Weights of a small GPT-style language model, trained from scratch on English Wikipedia.
Size: vocabulary 512, 2.71M parameters.
Architecture: LayerNorm before each block, learned positions, biases, tied embeddings.
Training: a variant of Muon for these matrices, 130M tokens, 7941 steps.
Each number is 500 + 50 x the weight over its row's rms, rounded and kept within 0 to 999. Layers, rows and columns count from 0. Numbers have three digits each. The size before them is the row's rms in percent of the matrix's.

# down: layer 6 MLP down (transposed), 512x128, rms 0.0611, rows 153-252, columns 0-63
# up: layer 6 MLP up, 512x128, rms 0.162, rows 154-253, columns 0-63
down153 093:466467449383522477475469546520535514497560413477428582461583621487493493575483556529498541458461596513487429477462464440471486582553417548519420587471505467439486496491551413408547447572561495
up154 101:481480520560518512357479542514528458623542542498435526474434577513492452470580491453458550606463505485468493498429434512380446498526447466570485473487465525467477530564532588531588455425554498
down154 103:438485542480422490444496569565514503592505383485537499529559498404512453561487453516446417448560452466528541526480468511469503471421542512500509512390460484489447480453532525531444543530496470
up155 113:519474516529508534496553557526632457450460511405470483474552394549568426602535454437534510521493518461446459496455557482463426535430516521520533467437426540504426483568513446470429480593493490
down155 114:515542505407495465457505449479445560454540485499524546485564594510529499500500548517486534524526479467493506501579496487469561578545535494469518461464464393594497504497392473424557444367543511
up156 094:535553456564409478576551479379376454538565532567427575482468449507488505565484495408486581508523459418516533543487571494474493500532521530527494522554516506414508482530526465512553482505507493
down156 095:476490577523474474538453534485536475464562481496533492447600456444512498436413482549533526510471521470505466532540626560430546534478534538568589406434507440473473531422542476406449578491564451
up157 105:546578594499485539427453513396534465497525450490513505473620429472569528547542475428596570488558532494474688569492456448524540482479490522424499482540513511566490494550479496406480538434459559
down157 111:499461570555435489473547587519478527467516486493507530428448498554450414416445565449389531505467509475504417554514511529484535511526571507603577474464441468538509543639578494425548430511497488
up158 107:498511446571483459539570534509534508556517488539462612467448503563469387538453554517503486454438476485510368478537517571489417579455441482610546533410509512553522519511457501451421478598447465
down158 103:484495528582438533513467479465545506510549515508571574589408506536372510508572481499541554516441423411507452487515551480536543525540378428571566486512596524505572468500547480505548477550460520
up159 116:485518431481450579458606511546471568483514562531606455397514441480517554481455567532508407529510470552518540507400570499541566475433458526510509453589501489619499461417380516487465448414482486
down159 123:408529534472456591545362516494414487560392505568408502536559535541530453480597435478495498509573511608548492440430542569498480490531502425470479526520531588442481514590494442485578482549592552
up160 105:441510472554439498473524536493585485472550484567556583566431547467521419543464543484534533420514543569517421513559507464470508412478572623547402610548577492492520495441478432462473578482540559
down160 104:433514490508483512475490432533509424522526465457553496434464533517575502549497474509548517493517503531434482529518456478520498499506459529529526523446545439459457541579542448515417602489529522
up161 095:469507544515443562483467475444446369562524503486473472474452555541455446512539424418495515478539509468466480517488499530556540478452504496542457529547538529474474507559544561472531426431632635
down161 089:521534583462473419549521509469573511472494633486440464580555485428540490523549575441531443501391482498473566446519591404465541576427508424421509500387490552484521431462542492454586461547468402
up162 104:519477572446515527515527529546539429557496593554551534410522374455512616492488539438527531453414555499537587407511551558514581491494529542463510436520464437555478478470365414554446448510555571
down162 108:442445459532468486471445481487445501478454426468538574480509548512475480544547466519413552440579510481489428459407500617480551510474436411488442534558532598354496543454461505482470642463581467
up163 097:517435600513467480480444521556517385493426467493456511574530516526485500645513417471498531504456402612455584592526554521392474531472519485505575542467423506460449461546574465424507512494460505
down163 095:456578446504449494479500463461524478600522575568423480548570514439413587409488546544412453462504514426454469429516514523539502451547437461640471555561490510481475510569597512616539410541493541
up164 096:437509472455481551624421526596511462489465477589538512457485563483516559562467522503602475475507485481507442492313511540422546496475501564537479604528543535514506495477456495482464482446579366
down164 100:479495504495485589426517555428452496488436469495548498463506534548548485525511497409495461482501566590478385418542486455556500497509479548475578457464521469451563534550543511463567489506431459
up165 097:448489511512529478488436364495431465518517501521467450491492603515471479424466537551466491463513471461457377547418458477547473557574513475520490557538419471470447522508471493551499526567455533
down165 105:473457577518520515501511572455464559455512407484547515556511560534589461585508511473432559638499459552519566578454491511505556418531457558483609491518537497570511454538505460381494548501459449
up166 103:508444367496478399488564541542486515513539499614511421578483526519577490502449399466465440444574527586542550400493543506447555505468490495476549509471488435513507511551454501405467523561498429
down166 107:524590530450469506519536514470497561569546558499571519474533509529450465434548530508431460432488483523457537604490428553524524411551568505474497440487563518557415503513552513552539463434466553
up167 112:634436499447563387451501519496450454493495495578495428501471444453556466479601511436501477495504495555458523559470511472438444505473512457582445565499496548562539529536558343484612473538426474
down167 125:432483488516491560458435538488442507551479457431553501470480504450507407556449560555472457503574432513435481520564533487434509516560494459497442478388416535477508643494379435488578492491451417
up168 103:552592535500438481442433482468571564504526485532450550491453481466630521480475431465476508500474527501476408480580526565504385573549487536502457532557449517505502499484422561509638502548531576
down168 097:497526408537461482465548536409519497504508514520539479501438528566553498507508482560481579620493540390576492497558413491553462402449488399509554439541540478515531489463507596511580446482548537
up169 100:454524564553498575498466509460520552539544443509445604474512540449461532650510476487437472571529517589549553434491389510501484463400551483490534563502509549578532444479500572599568473485474557
down169 109:551464546528563418498563587475510446420531453464496451491549526443513495561565578516522574540473468432494538515491540591500473472457490446498569484526499500497485532540499457458418496564511458
up170 103:559554443483486451531527450504432444509497489538471515517499524460600560521533458540453438567594561525434459442394539480416524476509382512556446512492530563435503504569594461551431540609483530
down170 111:500475509538431495428525520406466517553460469543533439549469402487479525483530563532448534556474427477512396577482499537474551494491582545484509541506402564530552554520420543493539460503490435
up171 090:613584552436468582596453556487570504587548504516446544533534487568492479563529497498448552434509461478418462494458460404546468491495586527531499537557497473559454462476486491484451474468462501
down171 086:476413439501445511531576506549556495595485530566370518490532454489471393424454610553504542509507479487592413584472480487514493558520514477485429489406519545459440533614527472599447430460491563
up172 105:554428483494526466564500485485531402518441503537422500592445476469525597460567611528480521475552551560509499548485596458390573495481506554501483400548436461496516467454493485463459523540509486
down172 097:534548541494480526493571479544499552470540522472491559507474449475583510489439414531430488427491494511429484456551541523470542424503423428551551455519452531465577528589490419507427548487472455
up173 106:523549458476429467505573404505497522503511443464463506444507644472517523560551480461483430531542489438436510538391467482483452533501571471468539497464458464480478467472623566487381539544404509
down173 097:466493534466485468493497450585478601514472399542466464539525521467496494511472425532527472533510449594515467514561461503545551490452510435431507427430501470531561519452438546531528456467483568
up174 102:527521416489513529514537408532503558548409478579561464446486438493561515462457540569475509503430434593502540368474482538495532488474516518475532506539552514514551509564461547354458503459503498
down174 109:417409534419509483496629569556521452498455602494457510515530502520425445541439528504505516518456399494534502564608498498446507590459553554447457565518512421476473412551582534568552437575560487
up175 101:492526509546545505457561546498437496367499490558465565541431505489575490588450585482578508559549494597588365428426522467463498530469510551504597473505481440532462428413601514485497509594445476
down175 103:477475527467415469526521445423337503521592542479517480501705437513544466595504451564537474532505514542524503544477513508588541516473459534467452433383539449557499541511495475414479486492533466
up176 112:448491422535516523463488419446489483417524540543572430466546489444580561488495503470547563434463623504528562486463401512436399468526477613527493521455471473552559489438534545408467481499508541
down176 107:477445489513486566453428447481532482516471483434454456560563391597571511444433489477566512551464554514570559513466436485534412452539488580534615523548456493430400486473583478515466535537507468
up177 101:592459563536442609500479413512559521437545546458523477479547565532524449508498467503512399486571472470466536481507505440590489525432487523448528503478544505536408560455543501557530416431498402
down177 104:443577452473504582508507477614476521496476529485460478533439447509476564449460470486527540403434509478513391460427523578450519480473702490531565511510522495522552443459510498499532554422506606
up178 098:577496536477422619454443546455593527438487506459468475484523449507468548515541467500480531569595516479486611471592523433478456500525458454415383526525501514452544506551419385522536527455485539
down178 108:422487421578466509473489497520468580546545485517507462494644504472489565451565486479487427430470629478445513428463507511506580518513522523505480494445517488551412521492465462448586549442495469
up179 101:534420520485498492526470532484481536498412495496401469443550590506507527542538504536533506528507453414499592461468513468546461460454471481523512572537559610566541514541484413425563438462508568
down179 098:492502573559514441500533525397533453450478494495508542487441569412520443433452470452484608515552520466497488645555530436491447515444568504535448486370418521411488565549479567433561540463474517
up180 090:521626501493490457592572485553491464521480499553549497456579475526444528547463469461547447531468515455454441500484447601427520486487480450497445542465479493471518609535454488545412555492508476
down180 085:500447479557445583480513432418473553486544433423456510496504538521483576490446513475406492595476550507448495486480513486516528592403545513490488407517556476518546499504511493491443541427500541
up181 105:515498500532511567381473479561575506571541492604532579490467493502495481521464485478501494461408471542432559464478410511354561466418412494513448532499583514495486434420573529477503508467477536
down181 107:472495493524540520491424595394488488479513529523412543484440480454490496503448540437430459476557492478521516558453499516553385459568532569473510490534472488465513552446477448460526506493519499
up182 091:523482553489431505454501483561457427505508437561535464550541543516567375535494521541524477470431547452563453456564458577573426515544494484507501490559527465364516517434522555459517534535480382
down182 082:567440554538454498554443488570474586427577401502610536516468471448459440535456384446554536511605531486473532545516471411510569548428450637459555445453575479496570430482456440519529508445533496
up183 111:445572528440457530442507419465547526548513515530490490402528522502574512467501483444485570448434613551574507446528469421469474486449557417550450461514548517608532529551452416547563468507443477
down183 117:528552433450515503543461603532444530535560476605476452569519439551426441523543484566517518463436437426494531563474556510549468476487521451579585519441484517444460531503458533527519604574612536
up184 099:417553534450555434521506559448512505501519578431423472458505464475432462564491499525496557543543409418508507521497556445559499533498436527537426553526531521484491512442524505530487422513463488
down184 087:520469544526587530402528460491411549472541525553516454596502393485536474458548417417457518496516492452529502546538443443567541456538491489504581480499522527543464537476440467438441524394412518
up185 137:486443500528455577523452473549409505581531463586425494440492478459483576468514535476540553420476567483516491486483454442511503434441447528526380569592566547554525449513563545528421574497460479
down185 123:421490493449516491521475495503499484491552449443574566490470545497486500481467488512560487520472436524505511478535451549552563562470559476514559570424436398527562409440381498512558498434502566
up186 092:472514530519569496548469519464464478619462496501468521463450554458370439482512559471465487472494482465445491485559486516443497350461502543565551490641573588441513482530486465609504435507568627
down186 082:501507517592510458556499512456498533404533523483412549543503521543526605487544587517540515512532603534508524472464587541453504415531567510493587467423446488532390450621482503500490549579409461
up187 109:588532501401469427502506510613543520516479439538454509494488545421552534452581536491518457485418484609479427521451405458464408478531558533480564504434553441542567522578488559427512545559414526
down187 120:492515548542539424478462418405507600516478462450515335543435592490533490451463572500490455519510442534481567545483492518586508450539468511550474511547483537444460445555483574540480540420450533
up188 097:516519554420437469531545540535489570581496534444477514391559526526510511476450545537536506482475521529478541626458377505462550465466526502467507445469519486547541416516588456494482478471535557
down188 092:454532510551530508531415479458486557426558452526482423512543449476429505510552443572461572482520521590485440478533557588507492498542533428455473374528453528331532531484552492443538438547465481
up189 103:518410489494507486593484535610568562450459524485472467439587473517469584515418412609543408523512535481491445455518520529557471607449492509552341525479485489586541518456477496534483471489391471
down189 096:442481496523497490434594545464452572437430521447469477561459505488531476480534483505492572499488489545509582544412539506480534458506591591434577489549515475448579502501494415412504553428519442
up190 115:443444554431429609533479481549506538478444537509528486461436497564505456509513533439512537461599427379449560513421527572538476487422502551526444535504476445441458484520489504467551432537465455
down190 109:526394494411399520475558430537491463601633536489487538495531417404485604463511596509515431467519545414430517531477494493510412602518550429506444555389546574457443461458455474472498507434456508
up191 098:446481541463580521484475477476522552469516521561444557520488533577423455435535512469435436584569596510405528552526536437534411435551540548442493472466461394538597558524514500528501597514465537
down191 089:401463488587527469480563534495523533541515370524457472527527565511492472488506503427512532576494456502524472553541431515536474562485476525532507554451547497517380490411466577491540552415498553
up192 083:403494477552528492491544498613504579420550502402560586512464514476474607494532539476479480450416534593609495393562482524468450475477498374472518507487474518402520467497517510578534474551460443
down192 093:523382573497410396606537464502499440432473550570430450420498476567618494509463542505557538555486440377451486431516480436548475517543492504540547508440432480538475524504476507434540535520521536
up193 107:512494528495504512446574456623451515487444491440520516435563485508511514564446503643522554446472451491555434400529473514476394385513427540529569504470530481494530515520562460468470540511430506
down193 110:533483486532583524522443544473410513475582467515494517555505543486552482384458456514492555470509528480563582546434510551540523489488548474483536455504483472491423543430448455476419552496504484
up194 092:555506514489450484492514470504542555516455566526473504529551575516442517477554439437519422506482500508422441531638477532539487465414550490369444489496469444448464462481494628482408546466482502
down194 097:531403589496471443604519502385455489426530557429554496425451521559489547557435581561552468519476540484499491534474511534492511492565519432502492468484469535423522516436594459443518480609482478
up195 104:487453499435468507458467392554498394522519618490541442516355499522533382451541527518565503526492521486507534390456450423561449505528472476484495452448473498526565450469518507553492489584471479
down195 098:494472514497425411494540506551475515456608426471485616564409522445518529534499483475586554554475429549523529590435489497453520562477398478522530488516527521474456513533567403504610477389530424
up196 109:490557484468445458533513542428509487436500466391465634582521451462585624531417473509522532494436386570493478445498517576515457523438511589519497572591382509524510489500476449497496415413477524
down196 112:514597585491579468496484443417492527554524488504510540450567492466487558487493435557472570435502496467481484514422533475434572482515459438482558544604520523569508519388458467584415518438491493
up197 097:544562506479454527443553499429488488451508496493536474449505516519540576608566475469480420505499482463407454452519600517501508500552532507498479484494499553439533497599494467395382439490554511
down197 105:465587511450491474552463517619517557524519520406564478546506445485516492475428492481551493570424464545520492424519655541470429474461554472434545432447450488473522512464472482575606479548413512
up198 099:538474546517416487534498528461503449537489542450477485509622485463578543545511439528414520484465513447499445517497544524465536464555403466491429516550480468452508504520500527485462542463450510
down198 093:551505500432479535432440511539526471489448443530530511479388462509490513564559462487573489492492479417487572566544525471531457474511551495513616551541476547510407515549500471564547558443594486
up199 096:476539599520440490526539487510432510492485534539516472403538470557557500505530548494469430501455536492456520551454457534602460495393416528545470482497512479503551517541494463545579444478475564
down199 091:425440529461411502473486603562473534525439581544520534457605560527458454464511401555524582514511426348488542511511398536557376498566488566475519479483477444524416540492462432464503444530544500
up200 092:461494601377565498540524552509597591504472453508412588562422506542390479458491570432438499532517491492466457445445533598577482495493514471429470476526514423470496535474534510530439539426462521
down200 088:493397518557417513495490512493509553535480537551529520444468543443524590526457493489572550477530514447530520618533536550399487468460473568483495575516418511466480538505563584442525481489487568
up201 092:417478480588519501488528546453507473385507524489487432566461457533562470475513418401468508550519432565410532485462500562497559485563291495503425556511480534589532521512456444432553460450430410
down201 093:559452503593489459505544399511440430521387521411547499457525501451548428602483488547432521547515590488487485483434533458494532460493520498462483488454486492410559553631587564456520538542483526
up202 111:484472532466427498452465530420448439398490363541513522450463436573436464539423602430459532498483517630552518486507415552494526595520512549518515528446593508541590558559504504444560533457542544
down202 091:474513509497581432513548507510492453580571586526448438519449525531557517484502429488441580501528494510505491495481558485412429505528415488442493476505550504495479519482430496538475487439486467
up203 098:522467482457526424507466427436476423518553477542585478536400518496463507373417459540507432449474516558406556567498461450441523470508442523490545528547533473518421481545506480462475530549463525
down203 104:531483516605481519576516493420526528470450506577452487462462492490408493540494551508524484560554415480579569554485508475506456470440553556513493559499510487437541525422490444461457526521483482
up204 090:561514445497428475429604496511603500515529426517437429491482467513516522584469505518525499478585452553600551483437442484507510481561392530563474534627517503620571516584523481540523486520480492
down204 084:507392506460508442487490505447429483484530484464479506503584603504562478485523474567477518512420451498460602519460479477502417470578494511501549505433574450502508578588442560511506494447401543
up205 106:481493434476488558572540495505457459561541512525556493500390449539498565485517552515498538448494457542538534406401500523491504429546473539590463544517527471472414586575446505516493545429596541
down205 112:592534448521482474533533578396429518450534487516497558460437418507436480485487524544550545538498483515524526495471536456491519436568551479522543497624479572465527475532536450473443495592544490
up206 092:536509608469499586505531487444577457518439520485486395476418472489491452548450441460587472512503520449485491502493481539480528605451459507545503547538472473537490420515495530501482485490536534
down206 089:505521453533469521511449452520512456560538450624555485443466499532525450505551573483479549428483546558425534533483417419538517518453546582541418470464475432589424503496456512453495491551559510
up207 089:453455481530573451473502471449538477527557560547474503456537542512469418571497537540485456528513439537507558524577408540481492492507443605393537483428524472542502475551488435488443408578474490
down207 081:545539500525519562533437539542475547450507491420425395448422484515506513419530379549492510570579598436524512545469458526494515440523453468580577377535550574532567509417495362474457520445472438
up208 106:435526537452459461444553511493592514516537475490496526522464546504563578520531389493578497482422349527530491405487560550561538574444477524417524500489444490540465547515348563477583540420532447
down208 107:466514616448580392425530530557595500507494578517530475471404469501524506562481572417457440543566473479489591508456470470471493450535539423485458550609415497462490464497416512565577494517502410
up209 101:487422528425512448440515519519479433510543557604558504432545494387591549464537377453637505457516557525487505428468524575444539556446558559420515519458526502482542497592539579559514397480427545
down209 104:426512466470490537494547498466433510508450492555484583541487468420524608437532514477515494596544478637511561432506510450494502591527633596513430555449566505460561464550601544570459488393508574
up210 087:457472457509513473494465503478530523564506558492428485522428459497389445520454390511413506587571408566456536445460514454553460499510439513447571477512585542563536491490570415412438448453514519
down210 085:578514473511530476472432536498519432521537399547543486494580632490558532633500534450492564366483549485425603579503509485454530450513504442507487569475511430482425502585430497490551500460535437
up211 088:419433557555505457571582504584540561517433413497478534488525485502470513457553521483480453483449461486515558425545571593419501587433549527556525500508374511530600533471487494507533470453470464
down211 101:541579405513438496505538550476567420494454594489499489509503508548513510444614570480502494577552560381490535471558417537450468524607440457514467528513544537409495479565508385463481451503496548
up212 095:506621534391530529536471570473531448385522530474444516505516565517496509470537515503492571483480548561544418456564596553573461466528597543473526394526523423554519411520575518444566545474513562
down212 094:541530442447515366489531451515520542421510518467515414517531472441486443531506542419511419522461452527500546499593492506541503469503502496572467537513481510433554487536417515578515466568446384
up213 110:445537461495499556522505448589524442491354441520546501435494509520520536438472583456483503551604441530533479498549528543516398480521499476470437509506504415489461458517543535474490480513541565
down213 111:450495518528525527539566514546478395532502569470498606626437466551567500518484504523549469496360523544488497505475548506479552468595474449506488525511447569605447405478501584658446578535528412
up214 099:451484495463457574527529559444545510505528502502549522423528537561552490496495432545500467430482501441480539516460517442502419551496501443561443520403363490506473481632523551411397600548485489
down214 089:570495416545496461409536533499497489412483499395520504579447519511435533532477558539539514552563413539525583439534506497524518509458494465444496507527471467521470454479525391501523381389622482
up215 089:433432513585471368510466564407489447535502477573408475559577529476519550425403518550433481514530596543588436474548569460463487495480505573477468470617458473480503553538479549540553468497513485
down215 105:445505486467548502428412527543541534528464489534508521453465589353469506505579505457538533527531492403486543376446533524506483511619519467494442545528468580524423538558498519530570503431457480
up216 109:603541568440436532561398472510520538474460546568495417441445562499550489532427573413513532390496553485526483475467498481467589461469415532507422500535425512495490518486506492552570500496525543
down216 107:445540555485413465497480404552510436616576547511542508467507477481429626474495416385531424463445539525480593450520425403485492356499529532482414581510546528502481482485493493601465501557539545
up217 099:563431504469418533403401546462504486501473508461542490520478528569505492538574447505542515480538539500483512449456476574582533505456439484576503446421518440512460506416482559477454458438607392
down217 099:506451462458446522546525555509516466473508528544499506500635493630534510480568495415450503517546479428479546441538436397525540582445495451477445497449536456486548506549563462489545516527376511
up218 110:421446401481570488458484424504400476471639493612494570515498549454431511599523497488528501524587501505499479420523511498458593547420461484484583512432448493568574440566545517556483469528588482
down218 105:509485520477560476495543493456536519473562435487487549497519510489453495533581590584502445526476490529553523598467497497531531448489392541571543446511455460487452457506536539510513551466508441
up219 105:423492506534459509491543395492460567464488476522417449357443429533467514522545573519605502453425421524442478525513501395539480435500522480512513559531510435462576460519504539568453585459513510
down219 094:466519524474564469448421512542444443537518409487580613509526557483630487525457530471400462485483540426546543489495475537422477578490486526367408465508450457551487436509519472471467524478534565
up220 097:451633580566542438472482477446542509565499555530435491511496496481467487530453494456456464556508494421501536607476422477361473487569530486559549488505546566554530439584432508458533486422429588
down220 091:473507529533464458476583510427576351508485451457557470515539546500565504475492407464485539543496477616449517485596573593465408509502478550449472484550529529529511473505529501514493561562482435
up221 090:519535546555383532547579457491505531455460520502475482495547429511513514475533449439470510575460431509474519505565497546547528384483523486553495404605499541400545510480543530512479476538546449
down221 092:540442447564442483475552586530445395436396544461505530467618445511555457539546548380521571490578525483407441583542477555535390523605506481489488490432441460516526514542564486518537513501459555
up222 103:549512528502578527526506442491517506459596462522481497513492567449456494528529469469581508493382483618596499473528413471526528509528550469499506496510513481498548472554545473436493430589478484
down222 097:453504468490546494494554535542446513525349493557438465434526495515504524429471589434461444471566496489608440434492534451431486475546547555540516488537539475459521514482464484517529534481541446
up223 100:531577429434547540445393466451504536478547537518550544326526522431534433512477506492602504381606484483482632480581503483444502488507485550514499366499490530522461485541449454465487493527453532
down223 099:538485475442478504411478511516461519508620508471548455535473513503415501596525510460527513472435554425515558543562478559517531463594526484516424409582523524445510503468489542459413403606424505
up224 104:407421546513536576507510481506546533537472391473495513458576503547529461463518415539574431439517508454439488469644503488552493400486487434483527512609511446493547379443492474492495482596523424
down224 102:448511486546484504427497556530544479575566539564465451438535476503549525445411470445460541404482440598456374523489494510529480551519582565459473519465480459477503608478474534434472540539521482
up225 096:520410487476526550423464493571421492550551476436415573481533517575490451560533540432519519509530565503633549461539444434466468521514460562460481560613512476541543463439442495502546502528470487
down225 103:501547488406488532536474461357459510569506556562475519457536476519500536345464546459477506525522486465593445521488532528536469488555517488493587527533473553539569509455544490487549443597520497
up226 107:616495529576467491584499486524421453427456464520543461575500611545504434500549596541522493496577543453464438557499566483497474405587474509498507457480525522460486496506409484523455520422523501
down226 114:566497490518487448521500497489504459473501494558477532435540539517509500546559571504496526509560540556419467476493457467453528447438456535482529429502509470493399416504487537555421515527507549
up227 101:495554512488471549452491477443556467590576516527524497517484499422498521498560472425478499501478469441495458480482427485484569520474478403493506480490440586548558428598506516561472528507494527
down227 090:492479515534560469519461568461481541491507536501480515494551465533519483489417553515588450548611553489482531480466590562476549551545493516429582534436467457471501438500442451537388494438494532
up228 105:457430547527530464487528490453509520479519495482486516511331521514613426513440554495417486458513469621531499495472489518460501504523505584477452457472616431469488545487458562458480522434461454
down228 101:562467507470536525476490481474408527450502471429472447508540461465625651469463504482461516604501527457450517488499557540536553524499505476448523444440544601440476504506475529468542485493557486
up229 103:515561554477448526533600491448491503477507480492467435544510530540472610513540496496627545556506407539467408478489481435410567522488490556489476487572455430463527461430477547505619446581442466
down229 101:388522499474584554548503590409473613459513447510538474440456508501547523461537518522480494479469544454482491533500527522575528433533430549511554520556582497448433529486495530423542536439502430
up230 100:444509528480560531574408517499584456451576591478564517464432555547434449479588542417553434603554499477480511492518525479468576453589505538533501538424502507510515475582506538486525454541583405
down230 106:487499488549482522557569398476564523551540592561468470495507467507463530532483497448444441545567541527543527482444560564519415546528528513416440463536453447472455550439520518569499569445442541
up231 091:530450524490544472520463494513503552492479496563462554561542470512514511580576457490484456467609521476453603539474424577430502389495449459562467522406540497504456416448546510579470412528489483
down231 087:492466486450532474494545509455459479546511527482466534485480566445487426537537540454554533498386428506478402548556383502542559633558436506547462454498539517433512509552493554532439415464476483
up232 094:415399448492601486468539561604550570464511492503507453503592507527649459410529503538502525475516574518559411447510503492420521521441532462536582535472555502451563505473430538516495456428540486
down232 094:480546476508543523473477451461440490597476455463463569558495676455427472495424519557461458519533397498524500473417440486537458485500472512570388517548503483498500455425480556499571550560462509
up233 095:589458554487469607537522543512430532494498480493517491464524482465470501453428567571440551404563509476477494543531553513465427553417527457443521482380508536445475447474446459426527584476463468
down233 097:519469496524507492490447518462503465467591483498531583545464461472464510610491551502422551397497576535504462536491523492577551463466504572530426594654553526571502509497465570542638444428539511
up234 089:417495497465405445535512454508447463642538434512468556434455478590544487565513539504588485497491473470453471533497389510509465536484470354498522425502511539485579491545485516535501531506528506
down234 095:595571422484455469467477578526501536466627545500530446483514396492525433472505391541463487426487461478527531440500545565583470464514544559533516507524595521515526372524500421380517469518489529
up235 094:502498498494512490513482562451496501611520493628461442482495555474491483488441526536423507432475628460463540531549577480469455518416506520444477546494505612527464424561421504562475574475513521
down235 092:482419428524487448506484528462542515461502475570507659572518520518506546461554594423554435532546434505551431535461455521495517489424469539514503455531528516549472594481557439500517441452503458
up236 090:508437519529452483531513580535596541475453527552500490505551414575495514543449424502524523519458469469533438470509446477511517498449488468435565418560452551450446544429426583441508422421434415
down236 091:525422420534502480537439434517491493575478523553531569487524558511509508552627557543526467473425529517503556585473460470504494448476462491608474539530530489430472489509503508500501388473527534
up237 088:438415586552470435443410524492495553454533453375508536443554516505528465531543420542525502491538443471513480517446525524575367479515449467592447485530504505502522499531536492494458487451546503
down237 085:497484475491494463425507525431531462488561543556553504508535531435575429510502472484501519487483439458549579559505534546461478457438572499439539497521612552600555489450524464460481501472535620
up238 093:364493437516534507479499518510393405502506509557498506490458556481468473523509598599452582486438512589543466454472540517520511444534439470513484575512530571479392449476517416545493520571525520
down238 092:443437471575534368502447494444547516494449451498536565515469565479492468420481599634466544488528493501490466549523531426452466534561528514553577508510461441444483611489530564480494486479453483
up239 102:544554474476408524580508492527415615575491502543482509494457475534450513543430569511451535465467504489456568513502452453486484493576461527442509520497558428484576542492495412560442543461436504
down239 088:512459524465426448460571528539484426572537524508446401510503560465520596518512563469505620520500493459552475428537510534475539627433549495515505551442481444466476507441486601468553375476463445
up240 111:536518561514474496513483484509491555508594531484458420557529539483565434490391503472537547465442421477449490533585503449471505494546527490564490479558453457422564449570462613425465584555476472
down240 111:511494500571586469517381507501438435558442584460507478556529563483563390443455520453514566453463465523445609513515516534462511552489457438507507522481431488469504533501551618420496458400488535
up241 104:462480443553481552456556570435397566537532491580435619514532522529511490570447471554488500503510364475506499502481497609464559489481448433505486483580468483576482494506534539490441528496426483
down241 096:453604508452506443504415574514498482479468442471575589579516540448497433469456518432526518524537435553572466549510562435510521425514537440485657354536535451471597533566522459508561435540569463
up242 101:465389438449397572555514591475514468492552497475474515483452544446606607439507562450468424558498534523518491469500471454573472511494538499471470480499477488443464522509545430486592475479489439
down242 107:467488586469549582605516530501509437432559533513456522456571526445447404457449440525443487439515489475424458529559496449530502468495492539565476438510520572560514506566530494487489459584460530
up243 115:592470489480540460553456503548505464528498493418418468487424586586627449474543454514602511538458459585490436511480465516507524465468472504502492484534492474458450504486451480487509325503480509
down243 115:526576452411511393488571444543501487499500506550502429490509547538557516475478452435448387511565488509471472535460566499535573514532476462538478492519550441467474559498562487504433503534552514
up244 097:515508500581547492502392448481467494514491512518529564556437499548455561440486533450464490521557526530478472469496466485555460427506531546528642429552462466496515523352403515525550571522458583
down244 099:559456494492495621546604553517447524439495458559525531522513521537649522470503474581455538496614490494532482512433571507485568510502463492480495490485485430436526418485485418454521429561483544
up245 092:612392563534445474476522575514542460532427498546489448507529546483530540499602418434465511407496496452487551550485485555561466568439454494467425510478477413540515433496425496419491450519538511
down245 099:482452502494461529542532477449516481488490569437598548430597512565465511406533496449500497480507469471554421491442467504502483506500512438536523552515525532400527458545548534494482379496385400
up246 089:447559485415497493549526465416529589520572534494507499530431494594496456428531450518542460467494469534509520535555589513602545544514522529506487507553536453470590455548477380544495524445448565
down246 085:527535509465495591576505400567556434603529472573575498483574440479490426561480553496469434378515518542484432485514457445463533478420406505502428499491481571590513490457526520527433490570546438
up247 095:370551517466429519506464491576399412474559576509541500553509556509518532554491446537493476513460474468491517533465475566482490526463526528568456473446500530517537490462480590496500488485505545
down247 097:547472496532497441487555518540523512498546489595598469428613434525416469525449610506540497503554559464502491567580505514479528542453545506539490429455521462566469570522425460459498429503433509
up248 105:506487454527515588518550515514578516432497573515515444386355558655502488460403513546461508430501527515553506463514562497455504466500502484461486561543439516439507546538539498496556498507540478
down248 105:455539537406485370489608487566517529480530483497506436616491513531530518498560553540425491563438460506478495471501546481483497469485498389465551474499586513505458483572448495482521490540535506
up249 102:404465448546476530452512564533391530592562477534490597428416562411544559555518516527477514498572529547538510513416414557548514578487448496506440452528571465488478482523534575511526437547467583
down249 095:444558487440495451491563533466521561413514488542480509411501518567475406459526482513498414532548478478540552476500494465547510504520463461475562474464538569400623537489513546386465458524566499
up250 096:409501519346591532511456519546557498482530527556476497457419430564470601476526468574485421520597552541497423514443573464427534499497476526535407501604443481506499549472489533541471591408455553
down250 090:533466523399520468531560420504596474503532470537583501537490542467523528508477605522471613501405500402547538529529472464484443519509543536487548568519497459484555440486563511444499430561416411
up251 092:627511589451428563461491529485383452516470455547541484459399539509556497584507580519489554414589528477491410478477496475470476474474586546478521492481497423495403440458462516474501448477490582
down251 097:431501459513448432525409375508638447604426532486552540430531461433506541525515545544460456440472565471549489515476497622545515476510453535531570490569526564426466559452580593497551381514456578
up252 090:441532425473553535556452463538449483539537435507495539493434542480516531530474420475533556376532399561542515502539439489515457548499605554490554596509501506513553430414470554522487491460520547
down252 100:512474560580475461475535493465567520473449570574431424431589446493526504504563501493538481550544563514485458477391523493440472460559441471552507431425562500525493598516574471516424543496554488
up253 101:460508446526501565469599519489499503417550582435468547537532456490617513470430469500573449423510398516511424511466515503454577516433464522559591412525481530450510501548571495603443550482415426